{"n_layer": 8, "d_model": 64, "n_head": 2, "n_kv_head": 2, "head_dim": 32, "d_mlp": 256, "vocab_size": 2541, "activation": "relu", "norm": "layernorm", "norm_place": "pre", "norm_eps": 1e-05, "positions": "rope", "rope_base": 10000.0, "rope_fraction": 1.0, "qk_norm": false, "attn_scale": 0.177, "bias": "all", "tie_embeddings": true, "parallel_block": false, "init": "normal", "init_std_qkv": 0.0625, "init_std_o": 0.0157, "init_std_up": 0.0625, "init_std_down": 0.0157, "optimizer": "muon_variant", "lr": 0.00948, "lr_mult_o": 1.5, "beta1": 0.95, "lr_head": 0.0104, "grad_clip": 2.0, "warmup_steps": 200, "schedule": "wsd", "decay_fraction": 0.662, "decay_shape": "linear", "final_lr_fraction": 0.0, "batch_tokens": 16384, "seq_len": 256, "doc_mask": true, "train_tokens": 86520000, "steps": 5281, "dataset": "wikipedia_en"}
Each number is 500 + 25 x the weight over its row's rms, rounded and kept within 0 to 999. Layers, rows and columns count from 0. Numbers have three digits each. The size before them is the row's rms in percent of the matrix's.

# up: layer 2 MLP up, 256x64, rms 0.338, rows 29-128, columns 0-63
# down: layer 2 MLP down (transposed), 256x64, rms 0.0884, rows 29-128, columns 0-63
up29 105:492527511526513458502522478517486484499484477490445542468496476529511487464446511505498512533508495513506489491511576448489513486494546512530470492493483511508464498494445520519513508505513531
down29 107:477530509496498513516483466519479488500468502464537520524532461512489508445540510450466498544495527467508541445529488472507517524465466489489496504503474519490501544509493499486504495537519525
up30 096:531474507502496503511501523483494463511523501431520517491479488493532541548525523524468470492450497502475482536444517494507507459535495513470476467493482540498509526509511516525490501508549488
down30 102:499508509514509526523465486495534519461519502534476506485537496503510424465493515497500513504516472517501491506582473488477544513471511482496502519481504472490496516503552477508496522472463458
up31 088:487490504472500489484474516525535550530467529466562481488493506484517531478475550506470497519544506464457513460503476497528486502484514487471466493498485488472471530502504493538501520521540512
down31 084:515519501492518497517474473467465497500508495555443494470483525498509524508490499537512468486518480516522498517485536510561501471512403509478493541477501500507491501487488505527508496525478478
up32 106:465460509499513522506467460493484504500536507489503518499517529508495514500540563486521490503489491539459488517480510466507493513500523529465423505512493506473473484525484486511566487478532518
down32 098:525475530499470452523513520516506450511492524553480459508463504490510510514479488497500500483520508462484525484525471561470504520511475516519522490498534531467481485485491538513443504486534523
up33 089:491473495473502487478494483474477544503497469504478469517492532531552519481488534514476517466478534514550490509523499503551459497481456473531493534502470473508519495493514489497483517549489549
down33 082:517534508486478522521503520459517440528484516499474502489538457464514547496493499505521494516531473512493501434475511481451511485513557489503468497534505496535488492491534515508485488505538480
up34 090:476518524473442513507457495530469508515500533427516509480509485500529507523534524489542497525488517484493476543516505504496494479509530513434503475493539485495526525508463467500517475519511495
down34 085:523521485539541510510554491483489474448523486491543497487484521493478470476474489540490494520515527522486482487483500468465499527516462505568538537525493497494478497503513443506486510496476488
up35 108:491495517506530472487478492509535512523488492509515510500493522520525487489487536518457471510530500474495512541493510460478511498519514516461531462485498492521520484562530491536504469434432505
down35 106:487537466490520500504502498521506459501490552449477491442504539486497499505539521508514486464515528507506491461474486486503531504502456518510503534512493513437458483498515517534500539541490491
up36 098:504529487516481489534460508475463473507563482501509497509505461553514521523500512508533524500466529555535486479482459494534497492544509452515486495500495461488475482488503509514474473525521484
down36 095:481520533442500515510516493474487473509436516516477514514531500494498511478509513522481493534532512482489464544476524574502516533477527484529516493509520502458493467490480495497495506479477451
up37 099:453498461509489525485507530509523515496522534452510545509472485455504487474497488514495516488508529534494534569531500500522504482457484510499514509492474504487529494493487518509433501510489443
down37 102:524444528468526494503454489493507508499572527477463471506503523484482518482501479469498465522499520508493483493466560503486517468527521505519505495502512504515517527485458552488463473504526509
up38 100:508498477496506508490494515473497472535452509493472512526525484478487512521475594486527501489491516507475440519525517515529492527471496487475478456550510476509512507509482497512476550476487506
down38 095:513507515536505483506462485498503497494539499522489501525511461492502478513499506473599495467478471522486450479520471535504468515542470476510518485504491493489462477502517534471493538519492514
up39 094:476484529499506554433513460489504449498517520507516498508524509495488519495465522507513560494533517504502486525501502480472507484498508470482510548500488511499476435509502492506512464551530469
down39 092:555540508490466500569520493495490537527482522457507503459491498508446478515495498519495418495494503475512483489515508476532512499505507455498501501502507495509531518508504520466481533481470504
up40 112:558469499518486493513517498469484504531498519463520508501526470486531461523488517540522540517505513508457458450499501533477489509459499496472456489529508476502517520510434531484496512503505513
down40 108:456502481523461474546527462484537502523459503508537507514515470502549494483510486500527496505476516483530502479491488522499519493495529498530495445506475494452489505503483534473534467517461550
up41 095:498473532564438547464504483503510497480501486463525489468496530509504494472494516508518501490529489499503441523507519523500512518522526461478501492496455558551491501496488476511498484529514491
down41 095:516531509495506532536484513472498470488490505483519485487491476482493472537527491534496499514478493512520487478496486481524534456502565504478489497475563488458486485479509571481525487537494458
up42 102:480520510481529526473496530487491496489526518512491467539511474494497502498432467528471461490504484553515533454504477519532543471509545508536500508506492541484511465522482467512481485518518512
down42 080:527464514534514464495536468530510495461457513454506504492470511495483511523553521491518528476486520471504480521494536489477468523482518501427525523524478455526514491493499492511524520525488500
up43 102:488451512482518497527496501495533496497547501503486507500502488495494489492499477492505487547480506491530452510517480533545494497486505460511489477489488576504516514519511505568452481484450461
down43 105:463505492459504517499498526477498491490467467488506491535540516488449514512502540513499479513506530512512487506481489542447519515525549484550491497446480490510547490475485488508480499527459540
up44 105:492473540512492495479486515533519529469503518523536497517462506488465491459444521458518517511509546499517491473450496491510514495509516521481512519519439522501465523475503552500509473486470524
down44 114:445539484471508493485500481498502510470505472534511481524550498520474518517495519503479515474523505498497489500502487500482507501508496505492489575508512529448547490510531468482446507521436526
up45 105:489522519535533527456530492505494530489482503463511520538475501472527492507520466459519535520528471479454501484493517494495489467494545485464477482484490504464469538479502543533533476530497481
down45 106:534503516492508484470503512503457474555484502445523524552509506475505485504503497472529464536533450495493491464514508526511479513508511451489512490470543527508505519513484481522497515441513518
up46 103:457527523511510476464540517516486501533492477510522491534472502448558516486505480493527498493482509482475485462501530497484540484542493497452512541493471526493480474543500524459506497534483511
down46 089:500522485496422497527439481506480478532504515511508459496495547515493519478520538500495498535516477491530503486503510541495470465453472513490510492542545532519480529464494495488494497509514508
up47 092:501495498507504496523516500510518525514448466497516485443460511478533491455502496503517512477508533490507502533504551473482520461505529480480532556498522470491538507498468491444521456518499502
down47 104:493488515521479532525525448508491512502488497572472494501489493454503446489510513492516467483513487547513491537492561492490502528509527508471494523490463462491516493503520492500498438492522524
up48 099:500505503427488538519503485526472487511450508498519491525523416488532523498537494478484475514470518467521515513525528538517527500491511476499504467538510484537477525496472488493489484504517493
down48 102:516562481519518509478497499449476539487504477497553499484465544497526474510502553498506500424497521501457506497527503493503507447489464496489513490514493490509488490518496532538505531501485506
up49 097:515491495476526464509444488565473503543486507524500532478478518500465541544490526527492490484477492491533520524488487502520525519458483464540508519506515491467462495512503497533488462460500497
down49 101:479503486475500504510505507471526458484540509509449503462482488512542526513518530488564531485490496523497440501501534483512506501494485502514530479462444498504515511508501528477500472560469515
up50 112:478498549485563500460525516534507504532465484489458521497492453529544526515494498504513501514509489448493492450497530482508510463520510482474509526504530501490459499501513493442529486500504502
down50 135:544485490463456533532486552536467497505535471505505515500465497529477517527480504506503482519528524446521514500496517501501526467469501507500530526476483495492463467503471498457506565502501504
up51 101:512485545525510488485492465475482491521514502506461516440534447482500518515520494511460499518493485501484471479512523518525544520497522463546472451547503462540475524489509479495503523505494491
down51 090:521502485546517486488489550458547488503541478486525541516479519477501514471522479524494495451512497480486457518512470513490525497526464526495492539517509466514487520465503482459460523509495540
up52 099:510481548481439539522496485473498526496501483482505536436493527492510491458488501512526457493487530532498496458528503521489497498468543503510495496499563516504536482497500469528515492463505514
down52 102:480539475529470489494465493465512518488538544501506462536485521462523547489486499541501519472507472522481513481503519499483447543507479460499493529534458499525482473502502480519470493529514522
up53 103:535477445517542508493468476551509500497462524534514524518527484489507459502467481521466495531519512497460492490494497510474504469471514449503508518509485481488507531466505553497548511467513499
down53 093:478489482533493512474543480474516446486528442518462509487525486533507520483506525475491547525498479527500538451505474500535493543520489517484453473501518514490488485526516488511467484529523490
up54 106:482492507508514529495478522505541501434515506487512505477454482572499503525511507478511501496467516521491524493498497540463509512515532526440493469453495503451529516493483501520518497532477472
down54 116:524520454562531453509501537472494517498511451513487510529515548467507488489503484531475521486489505536495490464488496539500483486465518514488465527519501541496473518527531454502502476484480487
up55 107:513480502502492533452511537555486489431499524521496527471459498497511517520467521521497489500526460516521477489456512524519492520519511486491495492481511499431544499506510516472521476514539502
down55 107:481471459479510450514492514506484509479536505468461493459530529484526468502512511470502513509498502514463485550513528498490513520499544530500465522478496481464498545494552516515532491446485506
up56 100:458457518501507491472509458503504493522535435469515516535505546489473527473480548529515534479482516479496521481493526522511505491527431500524534501500513501504512500451468501516485494505500511
down56 089:498495483506523490481533522508518486484512514514461478503510551489430480495526540508447536494504465505459470504533508506496510515477474529494527486548520514499486497482543458506490497503535453
up57 106:522522512552484497497509517475507453498433522508538501502493512481523512531472471490498512473515500501498478511510515532478483504474514455462533506485546462509499489480495541571487484479528486
down57 101:468500523467509500519460500507501519576528527484462503499514481462465486538510516496512444493495490483505490538495483474511528478536502533511485462508541544484478495504514468479490527533473507
up58 111:520457510518499455530510483447499482497545498479504563467459490496522461499505529497532531482518487522515497476517521529519480489500493523487562480483487502501505524444511467498474508518490525
down58 109:476466524456536507489507517479493532479502539511493501510465534510540512478542557495460509490505498496483466504511503509509472504508516500477478549497446472538479484496520443501473491515544496
up59 108:466523495517510530452514519531488481515494521558493483474511478520475510498480501450506516477496562480510517460477543527527467518492509522463492538486498500493474513520485460506539465498500467
down59 117:547518495453489497495525549465473516499431538443510496491479507518479473518480519507516511497485501497490523501536521481493496482455529502509494520532515476558483502523488513529502472486484460
up60 102:524473478531515470520482454467512455509484508479514448513438515480509564557487521522495499480474502527521491519501526505496505497489520462489491492527493492491539505514497468474520529523535497
down60 102:491534458475500557501510552487512543516489504482453514462519490513510498464470496497533514541471512509496491454503485504477512443471514494500511522507497533531486489457500483538528495504515463
up61 091:497474504508523502483536496487505508479523470532485537488475510513459551529473468496522522464494501457512495496560441511493516494526536464493486469448517530483516515524494513520500521505467475
down61 101:487498474534542499533525548471490542464463489533482550465513504489500533501456458494514525456482490453498497503519500514459501513477521523492481473499468503519526502495514522494540526491482480
up62 090:451505471471496489520475505498510467491497536498449495535492484498506500490496499437491516532493558502529487534464508502513491538539555505524510496516477475496501494500535451455534513499507499
down62 104:516519502544458545538541491482511535490503530479478473531526475496513509508500501506537466478483484493521464460497485511497471474525518512435509469483536489493546509512532510522469488515481468
up63 109:537500489497483508483471510508509445508522492485471486525538489505501477521480520480494499493554524499510485495446528474501466480562511507439533520493514503489546512518507486514478462544521471
down63 096:515495483479530491453497468477505528434507523494527506541524515504517466532548514512506524488523493489502540511518473510496528532441500466468454520494484474479496468503484474514480520501539488
up64 102:506556549452474467495512482482539501484499543511493513515495485487542518470537471456509522492488522522469512461502551495472514485474498480481489515488484510533484466514488494509497547458519510
down64 104:516543507526552468492434482493493480501495436477517497504505477509509499537512528490502488512500541493501486508458478487502493492547518463547501517495507487516470507489565520462494501518506470
up65 096:536488479535504505492512500524535495521503505480497449499475469482523482516456540504491489454515483455456519458529511527470529500547487492513538490497513477548511516503484502504551497525472478
down65 098:440519549460498501494493525532508483513479446532525532513499505510521501535501479501507497534503504472502481496513480522480474553519507486555503472526502480482497504493452502444489539470511489
up66 089:529500551458532469470519480521477527514507501444541473490502476500478512485512507526481491507528483478519476475505482544497523495525480519491475482465525513490493468534538478495527502462537551
down66 089:517525488509508493466499524510474477494470499506394510488498510506517537512481509484515493524497509491489485543499483483488480444448492529494502528543468511519522497490494515533540530530509495
up67 105:494462507469472505522498477511502543476547482511547519483492509495498497476508482513452569499438519530511464515483497523492482507545535512528516469511465511516484468500511490506471524470502512
down67 102:534458515497477437508458523567511528486517470503520530511527487467496473551549482500524501513520483499531461464483512486522451491511492501517500474508518513519486486483479514473503520499486510
up68 084:513462512480527487497492537534501472525511468504460456522497488534504502539450509465473463469558525481490534510505481490517488503480487473516505538509507565478513527495513484507518525498523472
down68 084:527546500459462484519501497460448533483514475497536520490538486488490518483487491564512488538506504511497547495477503505488488476531494506452493485442480497500481493491541531495520522521517476
up69 105:512454533529532473519539502517489493485502498462527507471458485501500523487494524460517486522507465445475535516461516498459511531509480501546498513486505473555524482466506497494503541509529501
down69 092:514523479483496520433501489465482494490489518532471473521499528503426536501505533520481522468543531504503513519503485483493517465486473533505511530502526529486504500539533490519473488528478459
up70 081:519467518483487505480498489548468520513568504451474528537517498502486490468479499496520509515516482474503491504454462525495519475524529498510543523468498466533482520511507448482527488532533499
down70 078:450534462558500517489495508468477468508475484508506484477471500491480510505522539540503467515471458524519527502520514465494511488492556494493464550487477517507525476510517513538504517453506501
up71 103:491540546519536520473471525481465502494445515511478493485465518458498513494480495525524478508473527528475485500542521483508455461494502459542495508506525490480519459508504551481508523528502499
down71 101:460533475520518499536480500556493490500544482507503539512487464504441493511485547531501517514548482511495478457514453484500511491499517503510459509494529502502439500476504460489503528493511503
up72 100:488488502500488439490473474535501462480458511477491469535513491499520565535534531502545525487508545497500521538492453496513536494516492508505501462515451482489506510521490492508500526514468493
down72 098:518539480476507518479464501457497520525527492505465495469494465509537459519473472518520492545521518510504522493501505484485477511479510478513538497481504514459480505495535535539500461452476561
up73 084:535490505481544460518483505473509491468520497511501483572489511524477474476494520521459513506526480513470513443501521546495507504518499502490497476494514545505527467484532538445501470496520478
down73 089:491523456515503521477504416496459485531508491488480493440503522474475491523504512487507546491529518513533477515465526492502527502505503526467485539551496492540486510498500493505498512452488518
up74 103:522484508497502478511488489467504530487528467462538521503451497530485519483510530491534513495508541506464457521480504515467523519528512498492480505528442474495523538470432496516496481504544498
down74 119:462534509506523511530494516468557524529446507508486514508566438510516499502502488521533494515462483518522502487447474493488514491528487508499469479474509476479500467509498497474532481529498532
up75 097:535501506515471550468511501493491501527510526520541512466494464530477426461451455503521495502463506491474475503517512523503496520521479491543511520479508499455488498521515517481519515481537484
down75 107:450567430528533509503499483500473475520506510528460491507482460500518502486468480487486542551492481533521510487514516505525513530509500460496509494519490510493474463493496498548508497462496502
up76 097:553514496533468495482452503506474479506523492516517551505472509493495527527485482493525469510530485455533489482481533494501464479485541495474533546476519463527532453503493519492513459500492488
down76 092:473513502527479500487496515478506493526483504453488548500478520496466498477496488541492456512462460502492488533513503462464525502489491494534525560477462491496541482515486550542526514495480533
up77 099:491461486520521520475480492530528493495498450497496533475509538501510498486495475505494523548492516529487506500437490495514503522498510509518486501482512418479479475544535465525507506529542464
down77 105:484519516518457504509505489548503521495532522478480459489497488490468493492489501478475475541467511505520515509550500577502516483475461521529514491518527498496511495466511488477438548492470505
up78 107:464554451436542505485490554497505455492493477496507535548506491494482486474511523495532506505480528490492526503483543492509527489505508513508486487502523490482494480471496453523533548497479487
down78 098:505511455507477520471514497505507529511519476475515468528493445480521513485525512518489463509512521491478547461484547488531501481506545470445483470506483541507472474526486524489534518509541503
up79 101:528490544537500470522536525497511485449463489508507521483441497499516503460494511495524482459524520487531520504512530539471502488519471468490491484500469491537566474509493508490505455481491511
down79 111:507511477509527424498534493489463486452488502518489518454478499529510525521548480475513503458516506528499550528512539491500486502506477455469485553518498506491506513513508519499480476473522520
up80 099:495493491518535506462523488502446477512454514488486493499525468507511514512494522487479458509509521436528488530506506512559528500555478509517482488475534462468552508503527514475501507495487476
down80 103:476496506483452524502518502486485516502476504531580507483496519511559508482506479501524467463503512506509504489520533498480481477524560518506504494473470482507506458482502495470523520539489440
up81 115:482456475463446539445561505498513525497485523436494520512503501534479548498468512485518502477494509506483511494501484515530531494487526487494501473530499550475513520485489503461521508505514497
down81 109:494502489462441529508537477485502477469523471556503503480550484521479502527494481513495495541498511485476496504475473490467535494476516455510512500439530522500510505537510501474513545515502534
up82 102:502486468490468521489473472513475503527479556471537519510459516493470543474507519497512514540483506547502504462494515481496472511494524475493525447509507504452484509491491520512490574497517516
down82 112:475507475500481486482518545481516506490481460505480487512520553501506490514505540514516516473483513527495516498489478576476472528472561482454467485523487468493481537509497513526489457502474495
up83 103:519503477526503482507515455514517504511503483465468465502579483504498469518468514515521495505465500535504426501484494488519504533531515450516502495490516537515525513528509460514510486491456516
down83 105:545511489463492515482503505485500487496478509485511556481442538507465522485507476507478503462498509473452498470541504484488496491482572489510496546508506505502508562463517486489494488520525481
up84 108:519470492496504482516502499514526515514520537444474523485491467516512471514544529481496483466487530457488530497507448492504542510509492529498446538523492537510497512502492481506472469449542521
down84 106:493535501506451513506539463497484484491517486553482505498497555511517522511458518513477452474534534481533472513529503489465495486485504501475525436469505519481480489494527512538508510502487460
up85 088:505443486458483523465495495479469508536491482489510502514502524502473558490438537547490453521526519533483524514515496525471503476519547494516498513500513525490511506491481479482491497476551497
down85 090:475526524500461507518521511513488527473547484531519484516514523487527448530489509504506477488508456482508519493489523441502515503513463460465523527461472491548491530503521498543512464510492470
up86 094:517511478486461508512472501497496487491555507537570536475518471495517517492472490492483469503556515486516534464517533494454492510516528479504517521485504468495486468499508465488462497507547469
down86 086:522546500477522507476524534504504473514467500492491487522506510543496500500481530550499464427477475525466496465488489488502502498484478491501521487469446538479514520524502508519570509501484494
up87 090:500452467469549528525524508497512463522497471503511486497491505451490537501504532489508518514517513503531540475493465550565518530482499497522446494511482477489537470485481466504502511499483484
down87 086:468507510510482543524496479527491496462569504506537520483523519531485506508493506568499436472494494485442496485469511449488504511512460485519496504485500511488505513515471488516517486514536484
up88 100:490493485487531492480488537517520515528527522486532503504518513524523508491527493457508474468513534484484480502496540491485525481514487503406523520451495498505496535454495491481474482497553528
down88 097:498502488478459537525526489465478480511528520531488497473496535515458534504486525503465485535464486473517524530485474517485485473437485499549504493532492553484485468533498524520483495503496466
up89 093:483519489496489456495498560524509525542469520521484516533490501450530496489493496512511539510470544541508491503508474531515488497472503473507507495501475481467469458483476481485524470525524435
down89 097:534481489479540545547480487506490471500448505479508487500491523532484562512457489501471507479481464495493514478458523516531480480493490534539516525512482515541492533497535490499468482492531484
up90 101:490468491470476524471483533529450502472498554513464496504488502519459539530518522479504485486481503512533512514530496469519529479525524478509435527539514511475509497473507475493468518530485533
down90 096:455507538525527524552487493482547505511519480504490483491518482490499493506477530488507549488506496460463495476451514511489498532512486511549505475469518514523501482482465523521510512426531505
up91 101:528462486526464515530501497534483493459502474542524537483500529439482492509471508511437495513501512489568495489486487511513509505482522484545498510486516463499493506547515472477511515511473477
down91 106:467481501516506487476499481493527525476494486528455480548502494528527523529464460486509529547480470523444517517531492476493493518502502494454509476540460556523485501512457492512489511510516513
up92 098:507498517480485517534490489508516533523487506494524520495487482462476528497551538533467526517501490516504519462532473496462489497450529483486463495491464508465484481545447465496516534521541507
down92 104:500498510501551467472482488483501519527498510488486483502527524513515482519472502500522457467443533478510516494445501484524519491549440484530514507505503490497516502461535500531534449520520472
up93 101:491464477497494496456520488492531523507500493480443535525525550503520520493490531511520483448520500483460465469448541527509497509496479482495492473482471552484511509501513477526531510515515534
down93 098:477466519475474530518511528435478493483493507526497499489530480476444511501517488510466544534465510509489523548487511539478517525483437487518529495514544482493528506498513523501508472484505484
up94 116:486487495460528486462527536476502479532476502504527492501515522504508472512543517494499511516516560470488490504447503498500527487534530499529465483446477481502456526478534492464501474533528526
down94 126:487482516496498472465475540533499500459475522531501513525482464548464455515544516479497522483483489498502510502521559493476511499473507481485521545516488445484535489511475496469491495508483547
up95 095:494492527462513488489473536550488500494447458500497513486520499500482552525481517474536507467549529535505510513488524503519488525478457500521495524516432513509467493490486522487509482526479527
down95 090:522544498482530515517508528470500500543477474509477509460492483496565480546470498500489512488509465519503457497492524541473500559490481488446499489521453498488520510491515498522510460509525497
up96 107:483513495519460489488521477505464443484529469493506545476463499462476530454495502495504492542531551506521505525505482506495500503505519497505533525496514496514477492529543504517475466492438540
down96 107:470488537496518498558498506554522547501430503545485471474518491475505503492497482529543501456505493458465501490498500536516492489495504497480496485512491451517490480509471517504544500480530509
up97 103:495498491494516496477472488489529494498531506490550482501491456482490530511445455519503523505538520501521462477509483511513472523493504499474530528484540478475480531514565511461529528453481521
down97 110:481510487474501491502496488460510489480483509516498482497452490567486492492508502517507538463563470496480532508555472533479487509506495499473478514531533495536471483497523525470498503457553488
up98 095:538495501479509472473488464534504513515486476452532498471552482479524504506452491490518502501531498517520476496486465512493487482539461514509519510508536563495471481496490490490466556514532534
down98 085:511522486492475498489512491500465498488487476510455505472455535529476501473533518478443513517519485503493527519491488502533493459475549508491502538513487507488495501519526538500578446512522491
up99 092:502526529562482482461476478506508502502513476535480495474517515474524463517455540465527466485546502534485482481450506487519504474515503481528487494516488535503498480534484521530494517458539506
down99 082:497545512453526564516519472482507454508483538476539517534463494525469493486491483502507546508479512473523483527524481525479514531462442476505498494491514485511489490488503463492513483536487506
up100 082:478502525530519468503545483515516497504492482452464518509506507531483518444493527497478497446481483533458532478489481508508508503539513512434504513514503490511488490526491507503534471490567510
down100 081:523564459487550536474533494521489459491508478533495487494518510487497465494487531496448490535495501476519499486501489513476465488495461563495484497530465503487535462496470524512502529494505490
up101 096:508459501464472505463510492467520527458503474542525539536507496537507521493492490508505564484488471494491539475461486543515507523540508481481467491498493495509494472499471492473499495494547545
down101 106:504492520486542511521474480486502474488527500517503540546513530527471478460502501490479511465501513468515516498480507471522485459561506512518444508569438505480505494494482498494496495493482530
up102 101:490424481492489536533447509509491520485499498514558473466493483491467535517508521490472463542531507478484485521473528527506520525502504521517482487506512448504486472490543488519513484509482521
down102 097:481492498492545500461514512555492496497492530471510459518529519506513460514476491483518488537552512481465543497478548495503506485522493532506504443485467483488469508460514551486477491501519509
up103 107:524514516482532461522501507490505491451511504491537501453471489508475544549468493469511554464526496487474503508485516498467475507529498469499518509489490491509559519552449507494524492477500500
down103 112:499496539456519514501512533512502524502476489543504499496508482505504513531527518523522514458510521441506468482495514465467531538471542504503518516458529478487512447502459485493505473450491527
up104 105:511488511516518476505491502479526516505462498462522532506487505493500492476494453521510493549489490487451535502523467484509504451475512443538531510531514494510507498532520487500520433501478557
down104 120:505556524502488492517513507473530530523478488524520499494513451492472488490522462503486541512491481524508504559523490502513531493506480498498496484511534526473480530504460446496497520450431507
up105 109:526486510448497508530483523496505490513494516477474511530504496516519446456524476514469499516491546489486492464514507529454467499467553490477490513502508515479516466477555501510552497541521491
down105 104:463527549518491515469506513490518497507499530499503536515493453498478474497504520491541525466490468454515528471519500542517466542477460479512518479535464523487543488502457479483527490505476518
up106 092:524510484460486508487471525489511463462473472469493515500505489515539528479491574487476512550508478490451501473515494531506521507525522488499473506488516479531520476484521513490538509487541446
down106 089:514526515532475533491514476482513530536545530530512477505498523502504454544466495489479463450485546493514510507497506481487521474513488499488496540479433490486475541488487469521506520518463500
up107 098:504448460465471497552495494521486505511507465503494530530488473501501512497492534495508498491426511511519499501474493564515504477499526509438556511517529506509503506475508464499532497504509526
down107 094:532547499508494508482525503463495498473510533476486511464441501496508485481456516523515506539483509517460499507452503479487463492512470486520515492499527498560520479512440532521521510533518518
up108 098:507517497542528489510502526541512458479447522493501494473476500509467498483506519554485503453468496447516477545521522490518479476494527526507527468491515475468504538523521479454526506490495515
down108 099:462473492478505529498524480510519465523510509515478508496548485493469490457536513513566493487490484494508488541537522552502470496531530498506482468480486519493450523524534480496499494455497466
up109 113:530460525529501481514505482538472528521470502510450515489477483477501488488483509541509482526513560522497514467525511522521504458463532522496504491508490547467470495483457533502498528475460485
down109 123:495522527490526527489532528522513502531490484531529481500500539453475498466533467492511464513475495442522488480481452516525527485489509462510540507468499509500464540531480509463529522486483482
up110 104:485488500485511529471481520521496524482480564520491460494450523522507501489464494489531514482490545502530498497484515516481504529457517497485481572488489501539499499508519519468469444526469500
down110 107:511494518486492515511498434457548543491490465483551450453512478501495485486513525530492477514486502508497512516509464504506550522437532525506492508511497496525520499471533487475528501487500521
up111 093:469471477483477480479521510554485487516515513483538554476482522521501478453513495556538534522480524465487531503490501473543505437497506518488493503526499509492484449513478503501485500514471497
down111 081:495475453498514449554468488515547526519503501479508492532513508516485534501504501493536449495487501459482485457530473480511487542490504505502553479497517487464486541477467505490515520498538509
up112 100:494495522545464490539456474518538453497498502489469512504482537494511488493487510535468549523475472524494476492513503475485526511516459494553522510472521486482488472524557468513517470500494487
down112 090:495507518472462499466497523474465520465473493527540526556531502468492506488528484487548536509480485507520521475511430531509458521482500512529500481503541487483462479528489503497489507478492518
up113 105:486464509518494489511503511498534513474502478481519453501522452504476511517536512523482494482541506477516486509493492506500534482534527489542550511532512463495491457519523498498495473426452531
down113 111:488525505498512423499464520479481477539483485479523513477508492492515507514520478489505511501498514527500472469499517551520493512461452502474468502521510511558514474459540528533503496551491489
up114 094:516489515509527479515501494514474493487483512517500494469491462495488476520472485462493510463481511552511496538503466491511502513487450477467529541486512550541559489548508479492521526459518532
down114 097:472463496444523548459506487467509497521489501521509503550504503487548494480516509521493468546507488485516483468525469515547506508496527496485480435513518508526460461514516495485509477510523481
up115 109:514488500517506537525480502556507459492501494492502516499469509474503524509493469486498540505456498440516489487533502495442446517453494476496511515482511498568500506538502524479519498488521528
down115 098:490490520519500512520528446512487529478518483513564534490475501495476489496459475529524486526468488471489472553524523468496480482488496456532491526473505518522486518460539483479491498513549491
up116 111:544512479504468507465505537534507502483458492539496509481541492446460486483500511466515569503488508511486471468488534506498523518451511490478532493496512481500524494490504521529551523487474484
down116 112:472521488518473507489548522490507526514509477486503539506512523515511485496466466494502481482489497541516518454506499414505503488482520477503495528472458555474533541505536496514482518498502464
up117 091:563499528497521513525521484444506489504482535446479513526529504497492515501495527458486460472483487510502524466507523463501547500480487506455545516493528520488539523475474473505490507529488491
down117 087:446491467512480430536490524535517504489517524540533494477503543505522507508488432488510500536495512538497465487491463500535499515493527514522496489525492495484471505520506481493467484507457518
up118 100:515518536444469475468481498540488478515497529535498500523486499507521527483504492471511500524467514493512465551494453506488499504504477493495452514484521504506505545495465573466481475512493536
down118 088:491445482488500488521508536451511523492510471493517522505503537497508486516508520537491476461453489499490524486451544499544504511464474511471549513543514506502483481501508471532553491482475489
up119 101:513514497480537490499498497520506487489499508502502471532461508441503467484459505465513529445527509480501511497488532515514505494507475502493474549527480525511516523479472515536503544549428502
down119 094:446510513500515452502507513442520481500544531548511500553474436505494516462492530472515512500487496505477483478481501461515492511507516486499505499493547499482499493470501474522509486553502531
up120 116:524539503468490452514479516520481485535519520552537514521501499483510441493522482452491500508517493474476448495514482509499519495480516506523477529468509521475451488519515507478525527517444513
down120 105:510516472520509531450511512476506481509539507505453469500511530538482542501505472570445514493495548480488492528482505499468517481501472490510496505515494467484527481489526487525484453465519513
up121 107:489500546484491501531502497498533502551441522478518548450502492480501485514504470511474508513449499525484544468526534520495532475479515489464517505449523480502485494483478500521526508470534498
down121 104:463530515518496558496514545471482487503474506521511520526473515500438531513465514510442496458537493492494531536517510493471495522529466485520498487499494517517533470478515462483505527497471518
up122 087:478511489554494488479477501487521518480464507470516533538574529491473534486467510486469475512500505532509523522509491538457558508500491487512464523505489478488499478496514468519499457466499490
down122 087:521460497469510456552536482511492538524471494513496541464461501504548486498486500531496503517494500500505494529512467526521457453510487552463510483468497507466482517499516520498472518514457508
up123 090:508486492506525509483501503486499534506485486471493495518525516530502535490457517498515489482503534513472398468471522473467577501490499515494509508543501544493500489484486499508483515509466481
down123 088:527502462480472488525484502503488458488500509566499521495471504528461479511499485455531504506489464520491526497531480461473455551549510479525503480522512488532502499494518500461505555495490504
up124 108:481489496526487475466487477524474522512503489475484530522511451519502510465446521548493483488512535537499511493549487467519445516498480547474529530503540502505493531490507528479460494487516489
down124 090:507518471511536510472504510495495571461471535507493446477517506515469529512530510550509501497487508478486520484502525518538518462510485458495470546473492530494492492458509498532514494484511455
up125 099:502450513451544513516499525473467520481495474509500543492506483499517558502525470508480469505534492515520497516524455507536499526538520497540489437464501507487485473488484495489493545497502482
down125 102:475535512523514476464526514469530515486492523493482508464511502499509469521523461473511549504507532507457479510569502462517465511505506495474491530476493470505510471466463510522531489512552519
up126 095:510502522482520525480509516522534525465535490451552510506495488493491464522449538535524487523518537514517477487553521488492490502521487455481489488528469517516501476498484496498445491453503476
down126 100:501496514452504494463517433504486453504475494495481480479541524492505525514498520510454482524546484532470513495471522489521459527515486507529503521499531482497506516486481528479523525565473492
up127 097:511516487543483478503502521513486550499497501488468492522547505460544487505494528487486478476498516470531481513530481518447473552534517465481468461492543511492499456514490492530505526504470524
down127 103:446498512506522492498534450490493513467505484512476475492492458544515504478519514491490522522454521540465505538493493526506537511508470494518506512474449478493510538518481535529459475475541503
up128 091:509541526459457527497495504509532481549512514521526539530466461461500507501496486481493463522517522526499457475490506502526466507501578522482494512485473493518517503460472480481493490507505473
down128 097:444523504470495509486480497480518528479507491498465528488505557519486492493460486530494510499468452522482446510525472534463500495494508525538519494488525457530511475542550502534510495491500512